Part of a small language model's weights.
Size: 13 layers, width 256, MLP 832 SwiGLU.
Architecture: RMSNorm before each block, rotary positions, no biases in attention or MLP, untied embeddings.
Training: 548M tokens, 2091 steps.
Each number is 50 + 12 x the weight over its row's rms, rounded and kept within 0 to 99. Layers, rows and columns count from 0. The size before them is the row's rms in percent of the matrix's.

# layer 2 attention query, 512x256, rms 0.164, rows 41-44, columns 0-255
101:49 50 46 34 28 53 54 48 36 43 35 64 61 39 52 49 52 61 43 53 62 63 66 65 60 53 54 71 58 63 50 43 47 38 67 43 64 60 36 35 54 31 51 36 70 42 35 70 52 55 52 51 45 55 52 51 59 46 61 65 58 37 62 61 57 49 40 49 60 33 69 58 61 59 68 64 41 33 63 67 59 57 63 49 34 49 58 37 37 54 46 50 40 55 56 52 27 39 67 31 68 42 39 57 34 51 56 49 42 50 36 46 64 33 49 53 52 65 50 33 46 60 59 61 44 50 71 43 56 51 40 48 61 30 33 56 50 57 45 42 46 51 44 73 48 42 40 58 43 44 63 36 45 27 46 39 25 50 51 32 71 52 50 46 66 50 64 06 13 42 38 59 60 51 35 49 47 56 30 63 61 47 42 69 38 43 32 65 46 54 44 21 42 60 64 67 46 39 51 79 30 44 56 54 43 56 65 47 67 59 41 50 29 55 48 56 36 63 44 54 40 37 48 39 48 47 47 45 49 50 68 46 69 51 52 43 53 49 43 43 76 52 31 63 50 41 56 41 40 78 48 54 22 62 87 38
092:56 62 32 54 71 51 16 32 62 61 67 43 72 66 50 30 56 47 63 32 25 36 56 30 59 52 49 47 51 52 56 28 54 56 55 50 55 62 62 56 34 45 26 60 48 46 69 57 47 45 54 41 68 50 53 62 61 64 70 50 55 55 65 64 75 35 41 61 58 53 43 26 69 53 60 44 48 56 50 57 68 35 48 47 60 49 39 71 53 45 37 57 72 57 72 43 56 55 57 52 27 67 48 56 47 67 54 57 52 46 56 60 45 60 57 65 39 74 51 31 55 35 55 38 57 64 42 47 64 55 70 44 48 71 36 47 41 55 63 46 35 63 58 54 67 52 44 38 53 50 57 48 41 42 51 43 62 26 68 44 47 52 38 58 36 57 61 54 64 62 45 60 44 49 41 46 52 52 49 45 55 41 48 38 78 60 54 50 66 50 56 61 28 56 70 33 41 72 66 23 56 61 48 46 66 62 34 17 46 60 37 72 65 53 53 36 76 48 30 27 56 52 60 47 74 34 62 49 45 45 35 61 52 69 46 43 46 43 68 49 44 59 25 46 45 49 49 51 49 44 42 48 39 60 35 67
093:47 42 58 49 54 41 44 36 42 54 37 46 35 71 52 66 46 71 58 54 56 53 47 60 46 41 47 57 62 57 50 34 26 41 48 67 58 47 25 41 61 47 40 41 89 41 66 53 54 39 57 59 46 57 56 59 43 55 56 57 48 52 56 49 25 59 58 64 44 65 51 34 54 64 67 43 36 33 27 75 70 50 51 36 28 49 34 48 41 59 62 64 46 46 46 62 48 71 70 50 53 59 36 45 45 70 66 54 44 26 52 47 34 53 42 58 68 51 40 52 57 33 30 36 31 49 24 69 48 60 53 72 50 35 43 39 51 52 47 30 53 42 55 29 50 71 64 53 74 50 15 57 64 65 54 65 39 60 45 56 65 59 49 39 52 64 44 54 48 50 38 50 40 49 60 45 73 46 53 39 60 54 75 49 41 73 52 61 68 49 49 36 52 69 59 34 43 50 45 48 46 63 49 33 16 48 49 33 50 54 33 43 40 42 54 69 37 68 59 41 49 62 58 38 44 40 53 56 68 64 65 41 38 69 36 40 67 39 64 46 53 49 40 58 65 49 36 70 48 40 35 51 38 63 42 59
095:53 56 69 37 47 50 71 57 49 60 64 33 38 55 33 72 34 60 62 56 23 42 64 49 44 60 47 40 37 37 42 44 44 44 40 60 36 49 49 62 38 66 65 51 65 49 48 61 48 58 28 51 61 58 55 42 49 64 51 43 45 58 68 51 56 73 54 77 50 59 50 44 71 61 51 58 46 50 26 32 77 31 50 48 67 47 55 47 51 65 57 56 45 63 53 34 59 75 61 62 57 80 39 60 68 49 51 56 46 23 53 38 64 31 36 41 48 75 31 46 38 63 25 55 63 49 24 36 33 31 41 74 54 52 49 46 44 38 46 51 36 39 41 49 50 40 51 49 47 56 36 48 49 48 56 38 65 58 37 48 45 52 39 23 82 40 77 51 66 46 49 47 26 39 51 49 57 53 28 54 56 60 52 49 30 54 37 42 50 47 43 30 52 43 42 58 57 28 51 37 61 55 51 75 49 40 51 57 63 45 55 41 52 23 56 58 59 59 37 56 52 46 47 53 52 62 31 34 54 43 48 53 40 45 50 37 54 30 52 59 40 46 76 54 54 38 57 67 71 62 33 47 55 49 69 74
# layer 2 attention key, 512x256, rms 0.169, rows 41-44, columns 0-255
099:30 49 44 36 47 55 57 41 42 74 68 51 66 29 53 38 32 55 54 60 36 41 36 30 56 44 58 47 47 41 32 59 36 52 49 54 41 40 42 63 46 68 51 68 62 55 72 47 54 29 55 36 43 39 51 27 49 44 76 45 43 75 39 54 46 59 42 65 53 65 42 58 63 60 66 56 42 47 45 49 41 74 67 40 51 45 50 52 61 53 74 45 43 64 50 49 52 49 44 52 35 45 56 62 36 40 61 53 79 43 39 65 52 49 50 64 57 26 53 51 60 58 47 46 57 48 32 57 44 49 58 36 54 33 44 61 41 41 31 58 63 55 49 49 45 64 78 55 68 69 68 38 39 64 51 56 50 55 63 46 45 49 61 33 43 65 60 33 65 23 42 49 66 55 50 67 33 59 72 44 37 56 77 31 48 64 59 41 35 36 34 23 37 55 52 61 71 51 63 56 51 33 59 52 44 37 47 65 65 33 44 49 36 65 57 45 52 64 54 56 42 42 37 44 59 43 71 47 58 61 40 29 36 43 32 54 43 65 42 70 62 65 47 76 47 59 44 59 52 42 82 65 54 74 51 62
097:57 38 62 34 78 41 41 64 39 41 48 50 53 72 57 57 75 28 48 53 73 50 43 51 70 28 33 53 44 40 46 26 32 41 59 46 41 68 50 54 61 46 55 49 61 43 28 58 49 41 64 55 43 72 46 50 61 34 40 53 35 60 50 42 51 49 43 53 53 36 48 51 64 60 46 32 32 47 55 66 37 63 39 36 30 54 70 42 31 44 41 67 68 44 59 51 62 69 46 23 40 51 56 64 49 53 58 72 38 49 35 54 38 58 34 48 45 33 33 47 53 65 40 43 66 32 45 54 24 29 42 43 21 48 49 45 65 37 69 35 53 55 39 40 56 59 43 49 51 39 54 60 57 33 77 70 48 50 50 46 47 35 44 73 52 50 41 65 73 41 56 49 58 61 68 57 60 68 45 46 67 58 42 46 36 54 52 36 31 44 48 69 43 42 42 50 46 39 49 32 46 48 57 64 44 58 32 44 50 62 45 38 55 41 58 54 51 60 62 42 50 58 62 94 72 37 57 44 72 50 22 43 49 56 39 37 43 47 70 49 42 55 36 49 40 33 47 56 46 48 50 33 40 47 47 72
094:50 89 54 65 48 55 24 41 44 55 42 39 35 52 49 47 45 49 50 44 35 53 54 69 40 38 54 42 53 47 68 46 53 69 48 56 59 39 44 41 50 34 60 49 54 53 46 53 26 46 45 19 50 63 67 46 42 29 62 33 40 54 38 35 50 46 21 40 54 52 53 48 46 49 49 64 46 45 48 58 49 41 43 67 33 47 60 45 63 63 52 49 47 28 57 45 67 57 34 62 35 70 52 81 61 49 49 57 75 52 67 35 48 37 64 69 46 71 08 39 38 50 54 44 63 39 65 28 49 60 62 66 42 39 68 35 37 55 56 27 66 54 36 54 46 58 65 55 40 46 59 47 45 31 49 26 43 38 49 74 62 56 54 65 37 39 46 67 48 65 57 45 52 48 49 41 52 42 36 55 38 61 59 41 46 62 29 50 57 61 40 42 38 61 72 44 34 59 43 48 47 36 52 54 57 66 42 39 50 49 59 38 69 58 54 54 54 81 45 64 66 46 54 52 36 52 33 52 53 25 58 54 58 45 77 52 27 63 49 39 55 45 41 50 48 40 31 52 37 43 66 39 26 41 31 40
098:48 39 53 45 52 56 61 48 68 47 52 49 36 54 52 61 45 46 53 39 51 65 44 58 46 65 42 47 48 50 63 59 57 45 50 78 54 34 40 57 45 39 27 38 49 63 47 64 74 57 62 68 46 50 45 63 52 66 37 47 43 64 53 65 51 46 15 74 52 54 70 36 75 59 55 57 52 65 38 49 47 32 67 54 38 40 68 58 55 44 27 44 41 30 52 42 54 42 20 52 62 46 49 60 54 60 65 33 46 59 63 70 32 48 60 27 43 57 31 37 31 45 42 57 38 54 48 72 59 44 63 42 48 43 29 37 45 54 53 54 67 44 37 70 47 71 36 61 48 46 51 28 27 44 49 51 32 46 64 59 43 28 39 67 58 57 44 36 30 34 60 46 57 33 46 45 50 47 66 42 32 56 48 54 44 60 38 23 53 60 56 38 39 71 61 44 41 57 58 45 62 70 48 22 53 43 47 33 44 37 24 53 43 38 34 52 63 45 71 50 49 61 27 60 68 48 46 67 64 44 66 65 53 41 60 52 53 49 68 49 57 55 51 53 55 27 61 35 41 52 27 59 21 56 50 46